Weights of a small GPT-style language model, trained from scratch on English Wikipedia.
Size: width 128, 3.1M parameters.
Architecture: no biases in attention or MLP, untied embeddings, short convolutions, skips across layers.
Each number is 500 + 40 x the weight over its row's rms, rounded and kept within 0 to 999. Layers, rows and columns count from 0. Numbers have three digits each. The size before them is the row's rms in percent of the matrix's.

# layer 11 MLP down (transposed), 512x128, rms 0.135, rows 240-294, columns 0-127
108:426493500450496462532390533446484461555538537515408530447459579451515501482482530561488490532504519539543480455519543507520497426484515516571564545505560471451514489527512488532555548490541505525492503419485480433544599469493476557534478449495533502473467490487481494562488435480494460457422478486521495507420524479483450514462473465553498589518501499402459508483547525452507487498484
104:568429527459498468540568578526468602473514528514431483471456541552489566474496513474458460502527481399474486533500467491502525479548482524515487504413475483519499445524497563503503535495516554537464551541489504609496495496511455441529481492436484499513545531496476534461493491442485507495501464439547484482476531532530551466407483489509452500533536481540510513490419474582591427436521
090:499583602503504559485429511463531537513488467525492532425521443459493465472517469557486513550435538421459557471512475500522507506500483452514446493488504469589525536497410530537530471506472506463457503539456467511556476482573487486453513479521491518487546525485446544522437557447448487483502512535493520517494570483460526516496512523522545478589497544611472500568523546438513501425421
105:516462531491556357440544474556472481514521530442473555497470489480493438516630548486554535526463488514460546498478533500517460495510548450558455468565499500542491557512470512579554488460500539495467505473492495525512524492522521547432449487401457479454508529524504416540478481481485458520525434506505559514526492440558491497525499520545507484537472503575451422549520509516493550467463
117:449529521521562499551491540513495560440508549466527524563373496422419444524543569591483485528517579494507460515495522491485481501435536508471473538474482448511534549564500481481469511492486527544549462520496535446542493512509509490494540546467512521518487502546443477443454494465475491520496476586590575440509525511514460449482500484504519518496500520450555484527505549437532605424510
091:517487505448511382516571485432585507521509493525499456490523526575467515459448531447553455457470538511478519563479497497493556523441495492501518516443468464498478537546477461440575513528477520459571441517465455463546461551550528488420462527504531531505495477525484518579504417554469532536434466535501470587473500543469473499514501464484516534493529453570472510507596462487517489421503
098:523513517507538463505462517510576464507459527517598530494496471494513494543449409527547481442496505590480502555520497441461507526503533491513524492420517494507480471428510454532487430566493526537454469421508490496470495526573528526496428464540476526483471447487479554543529564433525490526507518541481434513491548480526627550527426531521527524470475553431457557459485434541548513515525
115:491515474529467480508472490425537582551519495526541453540494513548444519497491445540522503575537487485537494497575556502487538485453562549501445481453538518418514503505635454536436512557500562500518461563525483496537488448488552605468463448485458483526487549484606554524453421458466500462508505481521479492544492492487486464497515479509553499449559510459564486521498477523457484527552
091:436476531540534502539441518464544518529479554505522532515481457475449508503532483479487491502463511552561567445467458511575447538465566497568617506592549487492520503463476548488503500585498563492497500481465507504415496519500543489494442504452463541481433467487475420542441496511538427479531555533541516503527507537521503478542545519509559423515504538406574495505466464524507565460524
101:560497563537485471450492435501591498546461497524466517395465454531512492478488535581516515551478474547501453500479486446502422503507479565477482569492441523519453475499597479523436501495541532478494421498450453540492444576497539490437509512559473510474502582539530580499484511550548528545541441475500521539538490490509527476505525458530516557482541543453549461485491522486445594497500
103:517493425510496422517474560543440396505455462468490525524522466497466427472479530536511525481522503525526527458496556551407535504480543552513579521561395487522506508490528473531545524476417504508496415548466484470533500504451514480575465490521429492526516495495475509488511527526532485462567577424429454492490510506453547457505550445455427478507499530565489511489529511568564520495489
096:375481473459462505528496500435490497482502515564497525512492533500459567504483471567485523525486474467519421502471515498459561544504522471478517496469458520453492484497586505406469385426450509453523421513446510497483516466547487490473510486571497446476466475491450507498548400472491442573507478499580526506471473498502467488485503506523569479479528435549511426521449487541532526483588
118:512544492558471570514511451450542487467559512488458502569450531513506483470490505495510460472481522500496508481510489482468497493507510402475541585473435532465469528459439438538570552476514589454448427511536476444470491415518400485510476571510528434514464562505460605471472481535451488506481511481470464491481572539521478514535481496527532505565446436409508525441470512496509480510515
094:446496493476537421525447481549480446515527478483399477496538485515476529500502504487494555576481551530419493516486557550479467543447540475490494494430485575481565455476564510552437505504512517460454524460534512510488482539536564570547487571546464549516506484420428469517539543486513453498474477591511473567587485457509463477459470436508453446527531507521531568509460492491553514546506
101:462458449484529545545468498495459516530447506457548448511512496457490460490548465449405453486486505558537577561551489479471563541481524493471446531464509525503488424480542560450555525379511484548499472514455537421433479477499470530446504548538587466538458542579503514513489502444528501501469497522455451486446476469535488522453565442510509544523497451484524419569491471510531527488494
098:469559552509497491496461490536522530485500460501543500446595483536419496495489532511466468523470484539419504415505520510540451514462538480457507539501483452536471538537458473472527485504486560535548379492518491527512489583539446428500510441476523459532473493444512587462468562513495465525511456470446501491407491479514549575519453488550552529489529540510550451495456550510419575536488
107:508546569560538533509505440473571466519514473438498514468479482492500462526523434559432502440529409529470449428430547533479483499553520460487516479521526486544460496471492456518509523535483537458517504448523537404445512442458507541507510507490518428474478506538469477535472427542523562449447488548510559470497524506545554493513531493573506601575564435467472516450563502517490547473489
096:459464489511493435496409470488512496526558508487511476504494571453460412521515476530540415483530478553507491439544461526567485514517560475546486456472533428499431483471521453583474514488532492421499492482545487462482478440469486479515473415512473537468514528478455511588499421466573476475452447492521490511538550469464559485508489516459508503502574471420494539513569509523595540453529
091:382584515526548495469479490511544536548538500417465493533428460493504434501602473501495500500543507590519545467460467512439552502485543546513489483449469583480516533517558518480479520431513484564512471554551542468448478488456420528451469472419490487457526468456469439578522528513503469472484536525542444535527485454516397513501526521516508440501459524495487510485500474486489538531509
112:498486466563482502492470491517582481490457505485562552491598443520508538524533491510543554460469535529502442468467493473557583524449518472481516450552498456514452489504474495459506516457568475476494455440515488494527447543534490453489532443531533475482470547512458466467445522552500490518555501544585527534446437599475555462596463480474472492584442541437463438488478488440508560473491
096:503514529577497536480509576485520536482510507481514539463486507493446450509537533538482492476564489517478459479536525532564497502496569510458560506478478536422524493465451518546516478563519398506462435493510513459506462437458467518553563466536531522516436479443518553548470499562536502480463543443488588470554451536442535480492500449496505472557473568411619472546453444489520541477482
101:473405525489487393547500555484492514525530483475424494452567474552503526563528478512429501419464449501530537484473514511492428537469479535497544521465496479496509506536490508522450464496469514528532512508476445479462484462520454554590454554540455550433556415454481442483538444501493483566548456523551575475392481491513515496522508511451532496476501533569489534476489528532539467576494
078:346621492488482612476492486466521505475472473506539479547556535502513522554519497464479543534460557464513514480493539488452499481540442497485475496480598464445425556499446489521501495502453519486482510493494506527506493512492464514480461504480470490529530476462539531463547478542515521438538509512505548509507472490499519486483475517414471567441487477627461500616558462508461502513525
103:464608486489461496530557524448511470548563561499518455452508492466471476487510504514469431483538416552544448535469481547517520480452471442484474454533505511491488494533551475444485540577501522486508453493548510514451495454531477553459588581491511482468480582449516428581545489458535512577501469469538454477486490506541530492510481498522435569494560509490487476430546396510544484467499
096:410450533474439478502443425562483496533440490472503486518477483525558565490519546493444550525568395528513485479497482486452470441552515499507487422474464521497545458535447468448557512499501538492518522472461546498509519599437523489501558526460525461521558551527503493552420565503554505474526579521403492469544482500493534485494555555512526508461449457495499526475528440452480467549499
102:439511486524505472481476470490563508495460464452560481526403470490545515479510553528497485549502468570524441498419503490464514519526408548564508491513513450520500543486544551504444518419504535524526479492502479502503432462484589516474506489484482579487498497461536480556508581545440413476451456442561505503518519449510565448489522540463508483410518440458536440501451487583526550481513
103:533484408453445513555552505541499518450531465455499506525542496473439497528472529559523498478526500526435501490510476449546534436418521489497506412574488489498553520494466545510568528501498446476468511462528521516503452522542517494464516494544368490500472500482515403494496514463483506448457490570537517444496525610559526531494555438444472461488524524514469469561405482528531464511453
109:533451495504560492494478468475406475485526425500508460570384482466508420420497509568452458510557555475546534470528516490473500540490521506517522506517450535448503552544512433454465469524541576525549491547514496518475493517474500531518449543542475508478528485553455482477564502494489529504551524525512489393559514505473530554509477559541488481536460432592525578479499484412458520505509
094:474529480538473478627470491501474501497514449547459475484470530489480494500448513550511495446538576536535460520468507485533460510472463501539507526446481414501472494525520506506488466487516452527477478567497465463505472427466434401452460535581533448506504498541482482540508560517463484428492483528529495470452486489488500458537479519504535583444480477686552560517519531510482540492495
089:393644479477480539578516552461534558547510520469544547411506560555463524505445464437457509467567492427540530492488494445518553495478440469526532497502520409460449492453492476421476490447515581497492447491496521508519569478492511496526493452524458538505521456473537463541496479486538495491448485512487455519492504518529520470460511474421535499560461484569515466545514490505535500511452
077:394565488454504409506512549448589545537450516505569505532443504571479490490451443494527483554476517477499508454518512503574504470501537547483497519513567480478518499478472472485469565485368497468489473428519548478464514505483542493445503516498551496524502469524475551432600513593487532516461511560561491505527488466512510451537454491480561489485477435577489454483499532523516466471514
106:497517530494463431437521426417525447452574480474480541503522496461506479453457497501542436466518505562496479510469494484553430489489517491533555471469503490444447565517456450496476480531510440463491496443567541493523534492556511490514466498410502566500488514449473498552471548459548487602499527471427531536474457492598463520554474413469486552531436489433459518487506454448498493445498
104:478509583520538471479514444471512530527465462455483571499561380571502474474450555441535503476522481545454621471490524552441492547503474457478470528524548472537512513473523487491546484492479521478472544497512579545564554513459587493529552559534464438495476431424502458450482505557489535455524460478433525449529443550512504484521555518516478504512528481459519489534424518488466477507515
096:483500495488437497561513430529426541549488536522443483452475526523481500450529486481540509454566533534484467514510508489531533488497478579457552479540495508506496486477582500499476537464506493501434476499500492539482513531501459442495523424505457489509426482482461514447447490484553532463548414576450473441584508522471486437553439551391462448569495505514487469552454468531495551598445
102:486513446479531484493450513457482520496516448438457508524537470536526428503548484500579465526507498468484524563542458492517457501502572518481474458496496516528468523556547558474591438475397541463485468532556523511484484530502513512504457551583499477578503415432415551470412538517450506509595486550482497476623511499587497497507496493510497523479467464451493474503452488512535483487489
105:502584547518556527535567478474508439496475506512446543418479483498469525529546508503497424433547439424437461465539458457440501490430471499470500540469503475591524490536519458551560496479530461506400506602455519410508594499530527520553466532509461468484512495505482526545508557518576530508485550531492489530477512535523543487580515529584507475490502495522523516455478516532477518491513
104:474534493522510458553482554559515461557495447539437415424437494541486526536502483454473566484476484515485447450491510523555486486580428452485541510548482435513474447502520506512478532514549474525523526560450576492554491489452434496498495420522466488518540483518472488493479508467523527458468532525411446516499497577513503475465508591532440481533420490541466491509633503504538466480488
099:498463629565530546471485411529473467565537520490466496443537460461537522542507481572505533519483483472498445500441467498505494535460523454494602480502488483549537506489506537577498508463530533539502464535502557473460501453532439547476535533556454388477439494518483487486498498515503512559543558525486492488529496523477466510564485463536454405502552467575553497574516493568467483457504
099:476500480462459484545506547511549516471511535549537490528494500479494508528504459519413542513433434519483481537470506485522504412553448504508523494636503507509497398506511460532554486413528496498540493530501531544488434453501526424498499514466505522498468541549552458545453482529501534510477445488477465471460484538530526491558526566534421484519446531632442528429504460520529495510576
109:486544459466443436431449486514495528502560521503473449552475421567465542594493536443528470483429453504576559526512504375497426504487495443479532486507456500468518537437476473540530465534506534506544545447539487505514493498546479478575521491455544473448485476478541516526507556503449593460470534457465495466497408547448523551489516419543526548482502484491498536481508501500531529492484
098:497515478443426483611475561543515521526517575600534512547474537549518507415508487440542489504506463529495508500446548527512472480519489551466528486543449416433462423473525587527515555552559502535536478479518534451487490500490518464460550528495495450496509486495499462534475529443589514508458553469515481461498471512471469508518501550459452493501454527593458520555496517578449567489506
089:404602565503521469534493524534597576504453481523537470531432527586578509406472571443527462510585523462486506483485525492521548535517537537484487493475563542529526512487490483489446520494549460470456478545479404484535501458474502413484511557481495514561484472488503434553579435518441483493555454533497482484550463498525511506446491496426487509499500461519524495502490526514528509507498
090:497456513617452535428540545474455498512475455516478447487523476481532505534472495558459489531513499575515517510546558496467518492493480592506542501448537539500494448522542530477485477526443473511485465472528544480479521493495580560524407538524508442433484480526500467460525508483498480490550509495504454486537549471512519471568472431535523496565545515645489538541489492404512445425549
087:498530531511445450520559516488493514543440630531503552500556495546448576501489495414500450503577464484454461524515568585474500521537506471504442501505476522464548533488471513442564565488471457563510514440524531502486545471496519534535542574523495498479521491496456438453498480541497516452500487459486435493502449535571515507469483495495435478436550533605549489470529495579559490501496
108:446397486465459521533500538474539567456472518498537522478507556478419477570506490433518509545534458503572555519517460492551570504491475487530544489526458534499505484452499527495455423525493493511468552482549527493540439505492506513431582453524539493436432514548508539496584528457553488520397531485555450520496518515525484514514488478466512432448552526487483394510486531502502568513571
094:458548480502558445465527581461455484462508466502541467496538523491439517457542512540507574505547511448500496492538480421521507461500526529470490488428461429491496438394456500545490476515455469503522600468527477470496433568500495519509574442531526447488502486522513516546538541551464509516552495454512535559449507554416525488466498535456552501518480434518439467463518483476595447561530
108:450499591483516553508435531465481535511534477438522562511432448517473401552472510540472490509546491512460523472495512549536522552436456518491474496421472457533488543519498470465483513430522534523552489477493452497524526504544546443560478481504539513523487484554476587556544485538564464521563438560562517578549493483508527473497466460552567494498509515430435472507442533530508573568493
119:535516515484473429499462466529460545487479476470497570543500469490486479516501541604502510519540493482419546499541463413510491516500518460563535451484523468478529511563522568462521469510528588492436473513568523516462521473501518520466482525506485490562518555500513611581446474529437513530520484544469557508412558450495459475572580488501501561525524468429535560544475519514451539541507
099:450499446448533503484416489599430481462533508501511528520480456509522433501448497505609495495488447544559401514461496500507577564481467465510462530506491528484540504548581507449501526503481471477474469544491517444493460473599539500472490515547476473512523493498562524521441517508543538505517491479477481540449469503467539472450540541544549461457598503543540424548458498465577537535531
098:439526525424518445540513486550539479527520473460476571515536494525508496515434510548472505523554480541545486455456514473520516451386506463493492538571477494568421462485455438467525461404509466559482460524449464504453495464514506503467468524463564471482457459538496510522450549559541533502545463497540546471543538437573458517529562462467463552565503508471449561472468536452495560535493
097:529498533453478451532395504493511509465529532473485570538507505471485538568529456468477504461471464479522497513495451470528567537494498453526496544568467505538502552484576501446514519481526510549503471483551474565512566436582462479496477441449527573479451493492517520402476546485494517539578513432586448543451499482442497454524537490521573451536468520396558499506508527535507529495443
095:446500527447531441570425502522484510483525474454430594529527517515486472514457517530467515460485557554465552545495463469466496456376464495534473470538532476535530478500528525467453512460484569490556547526488380479509470474479504470495473486530523483503493548481419519452535526554523447512440631501482552496520485541462482505505524519498476497531543485506436470531533575441457460500449
105:461507505481476476520496506542504561533585554437536538550536551491495458465453490521476570517492535544503503435470522442530506515451532504453490421595467566512461496495592456507493492490497514524534491495510445503512446499548547395531453480531461506501546384454475506450458516500419507496468547489557491453539517455536486464531463542510532448507534431473544471533428451510491557547470
104:497531507504458516489473567478513555475505454375528499514557482539539537482589477490553520518486447516552521501537463467419451490451546466576528535417511485451505509484489541475543556559514524444464505453544561511496484513475503445500522525463526528492483477525499444474478553525527435477524477440517461483494564469474562492487407541560499577472410511434485518571445501523500514462550
089:523525479525459472490537504476504479494585469497480510510534551420450523495461535425478464521458479590503460487536523548560506431538435526478422524527495538540512441486477528554545463554513527482526530540515479471509522489464494507545562470504430458525510579557452583529410570488520465518518504433401438538505538456529490531446461547482525455486498536550513487535535540580477461491493
# layer 11 MLP up, 512x128, rms 0.127, rows 241-294, columns 0-127
096:521506486557545565498489531569571476491421538489487542524498514498579494494469432523528500471475507494478501488581503555500560618445517481503548487574487531480501488491534454464517484495623503514479454481532536488418453505495537497425442517537521532480515519456521479485497513475463520562517515577575454547564495462425529501517458509456466520538516514447539455429516562469497554528543
096:495536500569550494545518513510461542550519503567528494511440516507562540453487500398477519507521501418488536433524511412518469489446481489487526459492496443448541493470566546524506563479529500513464478498443438569525479491448482512486494511589490435478511532403564534531521460521581544461510452551519502417479515487528498498395534522453555517482514439488525499499565517458447542478501
103:514504514562537496562550499455467463439461494578491502528498521457443482367389519549489574462520498486489463472545496533510464492505518576506512491448529382486419452574501502503474560460514469524467526413447503509456518498527526499435501467462462537470502437460499542504535499481533482543535472536513481504504466514480432552515484503501578474466479480485466462453476571547449518495484
099:535507499488463552426495510530461567543567465454491558471530486483530527474522495495508497501466446452537452528472469474464488461450534403568537440470497525498490511522408536460523517498511495463517475423548486557457563508523494482529519401532523569632537446483534485494480522507576558522534505412464485513497449518456478530494490491483586515537518508465492488546455483543531497554429
092:530493556504511517494545529511497509500542511431407475497529603543500494522462521462455442482492496516499602493478503461521555459518458532506500503460541507531448398518446500514518469542479463552513455534504504544465431442534505472491445454549503459547506446482512487515574484536540498485472484445481494559431424566506417489522383512521529525461515483482488493410495507485487409452484
101:568564532509535512560461468523469503474452498531486593418511499572516531508451555457476479533528556467479478439459490520481500505479438516500512444440543462549567551503500461511431546516496525484467525506485469480480576525549522544448509517454514503539497360526515554483465455535542521459436484583470492481500459513525526548495420553533445499532465548497532420528512502536532463450505
108:505471430489531550477554474513530522555564524493526480518449538477538483501441525426489544547496551450541535443475493504582529437534548417531484479455514471493516477546510550420492495581517463488456512536499539528551496505518391505532528563571518459573571522444462494483496549472495455528421471515521519430528486552487480514478513518423443488432485458457553467495532492450538494521529
099:513464403502570537537504480516448466542500486506456501469457521472534554486460514463523501484511450439474484539504495482589547540541502627542521417511497472568520475484478517546444466462437477460429516519504452433443481482469492422461475507544466526514476470499508511465512489451514499513521542447466496593531524455473504455460520500398537526533475428509475389455504512459521499524497
096:543432469512494506465494490510496509500406466501472492454503519462518537530469505499464524547495582516575517540482461459479477447542590545464550506521437455521471531468489568477556520517455494501518446553496576471603439512479456447533455438490499549509532491509554534491510517485487495527514559503507396469461413531494475541474431495514442578488525535491477476459430523569554520488431
101:522472504499476530481428606538509592522483503516564485459375538513541484460482575462488551496484525444482489522454482398533504466505486550535602443471500488454570484505517481418529496509475536505502552448530486518528530491456519446489516469540498501461434591510501531494502470522574493500478459542444488481503495500472483473469474558481470529509441544470445465484511515570548529532426
098:500519491556513542536579456500414488441514508495493456578593506564539451429473552447462456546536485449551483536528523549528466436513464555516548427511514506464503457502486564512541513506457513503507535497478500468454477495496485384540498517513480518468548475510495496472479471471461521521505422558476507415545515547431482503511471473476536437554487557463620495528525520467467511514448
099:503463494537493548497490491497493422449431501507535488547461491515592467457501556470491530455482476511494455518548500521502519458482536435436503563477553461549522494479523466500508570502471519400540463446479579582520498432489505428541490490492506507531477459521537451478493548522531524614537516450450413428509418493528475502514457514548462553494489514450491409521488560517501490555459
098:486471444501578512544439439507491486502523497505493517539461478478470521476445602468480419578544480467588613558454450463515504493536557524466531477436513496493495554576417441486487442549457462449514529441522535544532529477497488492554488492492534536522494484552496514503483472542559528481516518477448465527500506514503411499462544546514499474442518422493427468462500485501534496565452
096:530499463478472523593511510535453474508570507512380570505464556542532501531518527518473510550452455572529531551488515523500451464470540459516499552493471428572528585482524609496534500514539447435495554477454475469518550550510473521489529469573466467518469528462529555463484483499493490542469494537503458462446448470491394461495524525526480486577512515461520538527548418525510518508482
101:525449502494507500526447448505542479475494515480465472547495534559473584452514581477518529484523487581433497519493489457513611520490507517497492529506499512497522497459490483502460509587591555504507458495456560487487479591461553512558470493547494457504578441458479485493489497585486529520464508578569500479498471538582492459419478578453564487483479458485570532472460443471550509512461
099:532467539522485534505482522543545391539479481472548558498467497484473540489497508464489459509464432520522397472548448520458487492503463552455416463475490469516416480500541501437518556477535417486497480482476451461479419468513518554499513498556588572467537501479549560529473506563517593528456429493513527464523447548450493523493519538509548587543458440483497454487523489494544518513498
108:539470457480507510431514412525498546544544467547536514590475546549530566455459530492469536585443540467526515415530506519500506484427519511474424476490511561512481435504468481401476540494487522534519468451510464484492550526547477508490465491495466542553437413484516518470509536462547448517510492526550417503564518570481484510531392519451481490575462480500530497476512518510550545478490
117:497498477533578528552438459501480492511490473437496570545472473536476513421521491453489499472565491482592502449450530502435503539548456518534519447457538513504501545473477504470419470512438467485482516589525510537518483542513481484521400441472504544502491521408502517556500445549570521455549429455527442497506462439548444511391499515508534524442446497458512516458512537492503474457506
111:542502448517490525479510538479507462500569492570527527480470473510465495569527516454472492525555569531512586508495496513483517590500506531507538481484503450463522566455508532481425529561428524402511538468499459460534460546490420552505424492474431583542522489513495512532552480485592479548594491468574538517593534514507494510485494498488506524456539523458473461465492596499533526506482
094:565502462520500525517432454493494533534501512549531502540565493541550510529508484526498537453525537525569583486481404547493488496408512493542506542479478461530532411503500531479515496520505536490411496555501507599458525567484502423571481480544468499547478459457500475509459486418543572488437454546410518460441496562528472464453526516528574553498475508473533457492542494489488540520527
097:522500514507541537488537479567562456468533474548545556496534460481478566441513521495463474500535493416421548497468503572479557537495466455442477508500515499458521623494465480548464521490451440413496504511473497604426556532488460492522551493530501522554485452542462529501468539459498532539463481553542514559517482552505510552528530528508433525487533454489561413465491533484497469528429
115:494506545603538544505488487461495497481533481497521476480493506507488547507507475523481506513558457446527531509482499548495542432430441480584468516456563564483585487587524517464475532488463478475466467484450448526532429537538508524522454502519460505446561511406516519437552433543513487427622494508493562537475473488534474577453500498467458560525453498479558485523464555516460539497536
098:551434462567498503518516452526468414464492547512400569473566495478503488479529483526435485483481505502427504525514523467448579558494482440494510482451474479483567423471550485518529500459494476527445548483551574495552478456497444476492460495516496505561545485536500515516594509560504524566503479478473499558482458527443528439400422591532494516527488490520498486489470513572488507453487
104:509514513532560542569534466548486476481541529522497428570521535496512454501501502452497501561509504440612459395507478509551457463487564522514513528494597549521540564436480517450488535550530508474489496476462564542471491494513497446506479571497536580509453504517468465413471431545465460537501449461554530579459529479465552567481478476469503511541572492464518494499508542500471511455464
097:534499458578552511532544503497502459548503481499529515445479507484492556514495493426494513473503496523410461439568419558516445483530528578484506594504564470471490476470443493475458590519444457444533446445453534565526547555506502490439501480466509459527515454467473563475527505537511468550470485469495490496507432492568539570536465455479517508472499477449541553415525539512512526415499
095:490432468537528549479434481515445477473457503523521413492524540432487526501515450455510551536475533532467544447548494521463458539447545497520528518495492500496503540548575540505399463537570536533559550484557523506515541489525513477515483491420481470447503539488459493526559558454542515460563495466545546531484450539474504500493463498479546529578506503392534520479556383492572476503469
085:528526477519493514515528558552539537498503498505526501438548482503529551546496515490578531498459397555490490486518458510523539464446502472446469515533562448480431534476456557457498542530505422489508508489484485580549530479496469474559502417521504590564475558488536514537417458490494541434516493513492492556439511473470458496522485418549542490476503556440446542503521581561561474552447
090:514494529505554546499525416584467541433519541473429549503473542543554520490550553583542528467507459462465480479436415569491487501511455507506480478506499512507524509495482503496512520445462439475545547517481443481503472607496499504403496541443448525520537528540513473402438515586473473492488474464471498455449551516460484420519496418478452483523534505463488502483449520483525473457452
095:507494512574576531464454509527415446425480525556488556564430540492505448514519501479516526507506488499474508538446509536444530490401507485552505558435498546498466511495558469503445547478486492546478525491534509591572462554505533429414500533471534447452497537487473475495492498527454488475476474580475491498515500415530510510443454465560456449494557478480574500520504558424511495465543
119:525463522601515497434622381531399445491517516455508458489514531529452501465519554490529510466492516511442493496533539526534476448509514516492488554427487484383466504500514500442521502513446479485541514440500461473530541452468451503476495535547440505480461473487480485487496478501476581471510478539488453492469538497521445452475559528488489544512539518533468504414553500573522431519432
102:532493463556494509504492522497519461436448457477533460555533631485456466481467541457533455509452503545471491475518502495510522514433573471499404560530545524413500510635560497495468504517535427476512525488528520528485485546396464528526485471454570467531543505498508501425515555440509466510457507582501564456522434501517466508505474539470513511546507474517511496511534498478516491545446
108:550449482496482509484501457516506528479456455433490496547457494524523489509514539519505485492573513506591535485488518471405528479494541501562456405417533511498600453550482433512510543570450514439469503424488498542490524515498462411517494459512532478592534540609439534489485500530551511579482488571543527534471527439493523521449472511497461508492533528479545465499468556467513468531492
092:515496561479515560461487539481507490462534523450475568458601527450545484549531438572470500506524469420506526514454511502385468550544552505460408511471561515465521473569483511511525471527534421516457430543538458511497559506474441531505457582532517477524468469485512504474492523496489549497575474459553462476478437465486488475501552455488582515521507486468465430499456483510528551450528
095:498497527483501516507473506511516414556428533558500526532459529526510519514353425525493532466515423469477442486524534560459509472528510510562460529460502463454551507503442502477540458588477466531528499522472486575495458508476470460458534502544509497502515473488574456510546543495560539558485439374449519459493494515519396564544468510473512510535529499466530538474481554507460494493520
091:540503567508495520530478463464438568517476557556472432514468540467553473499559510512439557474538527479503526547498454481487472520554581544534439531483482468511533433436568480475482561499536526520462452442480566498538525465479525450513502494490479492501530469563492493512545514531538542561530515602467414529574508475430533506438519562404560511483478550460466540473476493508541557516496
095:483467495571490561525471520590420497447554454440557573500555549521473472566490493483491451558533509496465505532519517481474553534458549481512441508550529448476503501499510617568446415490508501504466482513528411497510545519493482516487458512448522559531426509483466587488496511492497459496537411461497472491488465486459484535449485571440485440473520522463555461504471516472499560548481
101:535481547488546485472443507503524565481517530478574583581495539455535548473473500473515544487516508486491475488440420476524516502548488513493416535503573480420522456545545527486536572517491458499470563506444477482508527560518442477478459596494478504527467526541551571531577464483520492479450489541511412502432479527469481466410532514463534543459492514487484546497493460428482509409512
106:543469510508562525587503572519442489439476412499553484475450523472548498503514484459503495524493460479574432511481547548407472496420501499541518548494527517479497495501512468464473460472451506468547555562455470525506514493513476504504454389462524565502446577512552420504531559551508514483526472492469475465414511501585522522430503517551516440548466479500500468504499519490567454564511
106:536509493488504519409507483492407465445376396555510507565520510470470464464514523497475529569527496557563438547482507578513531513488485489481482475487539482458530498566480497499528459532497405529481505507488479449483478525496467521425495469543523560418493478470539492476544514485507526517579552523529513416519445446529450460535498485481452567538481441457474434525496523453481558501510
103:496526525524669553448560515536458539464475542491478585519532542500481457503514489503439539571573452480463566481453496510483487565488486533398483490489543463514510517520490542518545462471541448497456491480502535477493523501447511467526418542476524481523595414521485556551504536501499536495531446501479480529510467554487480479505501512509599512468507513469483506523488490490469486453394
097:558345450498483493440539423551449454487520435451475492502558552525467484511492515523453486466460458530464567504552490551423538471502557488507534465428520514481477524524423506482583558516451549486557517446546578484482438428496476487501543491502496495498524566476496535481463497508492502509515580463469465498514475443517528487533503454517486462530562567536419493528485520480515516473523
096:482482454446514474492459517501453582457514538511506541550461552488522494524477490515504489560546495467511476473519484469496537463499571523557466497492610530523546403508547498494461498518511493502422549427490504532502457477559415436494527503537466557573574478497496443520550475542515562540447551504450428518416504458488470484509475506472440507557492517504555514536600499419499445479498
094:519498463513472523477522485515473475527443494539512479559532525511459519520457501489493543450493515437469447541454456471465465430493499462469492487398488484459511493530490478441508617510520497461611518404477525439483435494437481488498467567530433521502525535482550465449496410507538561506514491446562438561531450481438475481534466544483490538481466503545486480412554536516508472434476
109:512466525487491516503516498605464531455535507501469499589450510506477483486505466448508552538470481485527497500489409484542471505492503478522537491475480471514443497590491561557504525512487457480484567477425493511513503563521437449523570505572529559494523485638485538473504462451574462535479431563456519441459542495556465489463470543469465483484521499465581442532551521471498567553480
104:520484491517466541492463564458506541468429469492498483477533509578493557500549493474393506485536521442438532533515511513454514506481436469501419480467454402497540530465499472548502533526561445547443490452532545521490466540478490526495503556481525520527456444487514526437520442480497441560537500508532525492496479570557461460513402577484424514504490471472485419481497582496571515566484
098:547417504490516519505490535477479475509452489427479528510531620479458512470408517573505553492522508532501393530520459471414494491463534541536504454496506519519491487500526530531512517413463470480548503552462536553557425535484485559440506512463536480440544463477552510451474487595575570517471503469532443509503476493511504538471530520452539569488469509478548502544540505546549455551516
092:544470478520531519498533509548451581545562514489489521554508525542619535481486557471499449441519525513461467537516441482493541484540482501495467452507569498488472536531530459527535571496521461474498570533414533462527537482454434476490526468468527548570450506555453487485519504546525448528572454563493405513509559484496541431401466469527509480421497505473495561507485493474571513514489
096:533519492504449503505559547517450511528539520528480526537568486540544503419481480472479472514444514508549576584479407451453522494503544498488439543473519496454521550444454493536476517559481514432469492599487572528486467482487504462519505513512530506571574483551584569425545547544490544515434518452432433567464508467575495465494504495525477447524493491489444516567496501502497476494532
094:574436557532507491516467534527512588524510492502415519524547554537489523423446533571504542486577480458524497460469452483502448492509545518505491532480502474424550514527530505464581536404448464433496511590492461463498465500470529503503447546550474502499525569511512527521448482506445520484481544623546544504513507454511559447472480551486415464505500518517525541533485546499497467484548
095:500472453510554534486572452479455489613558510469522436508565444520513506460519532496539462507528502448522534466535486531583572504505584497451450466521514465453588500518423445509532509497505488539525522518420522480501533466445455423494520500479551480541489501529486510563511443497536561486498481467441463562525532504473518475503499541458494415448577597463469541473504564514498489465498
098:550468535530535506504447499465408474512532580453561518602502563468502494483480580536475557485510467444550416525489499433502451546556483515497514527493450445522483541563442470417487445468518459476551482485479501504490530504436469490561508465509497553466511499492519538431436447569610483483528502472471524560574521517517509472523557485496477415454504473486499501546461501505489474461486
103:544481498528472509474460499566495383512483446492536532561566539543435475503472509535500510525446499508440439496558442464502456546508524478429496497505552490479471542500503470436574534542534450524505500448472502515530406463452451485498576463495472541497525505446580473448424470501529512420512519479528463509501528475479553517452467497477442418502504494494527494416441538506561523581526
098:536487521530559547495464449476551540539548420468559496505450563483540420475493512461462556512503461485505487447559456494542506481448489440478527528529486534529533543503546518513498553465484508435481509515487519566548419531509582528484500553510509537451496489515544468385520518512492522537451507586484491490501482542529438497497539540528465503490466438479588396529519487440500402511446
094:473462496488555495561436562472431463452490516494549486509458559452498484550493542484481554499545511522521481473515537487454592488489609544573517513480567555445535475516507510515484528511500487441473483524519531515570536564535532493490508512450465542517513511463540443514479497504568566556512515445498487418551455544501445542513522510531450515463536450511488537429523582421427579494469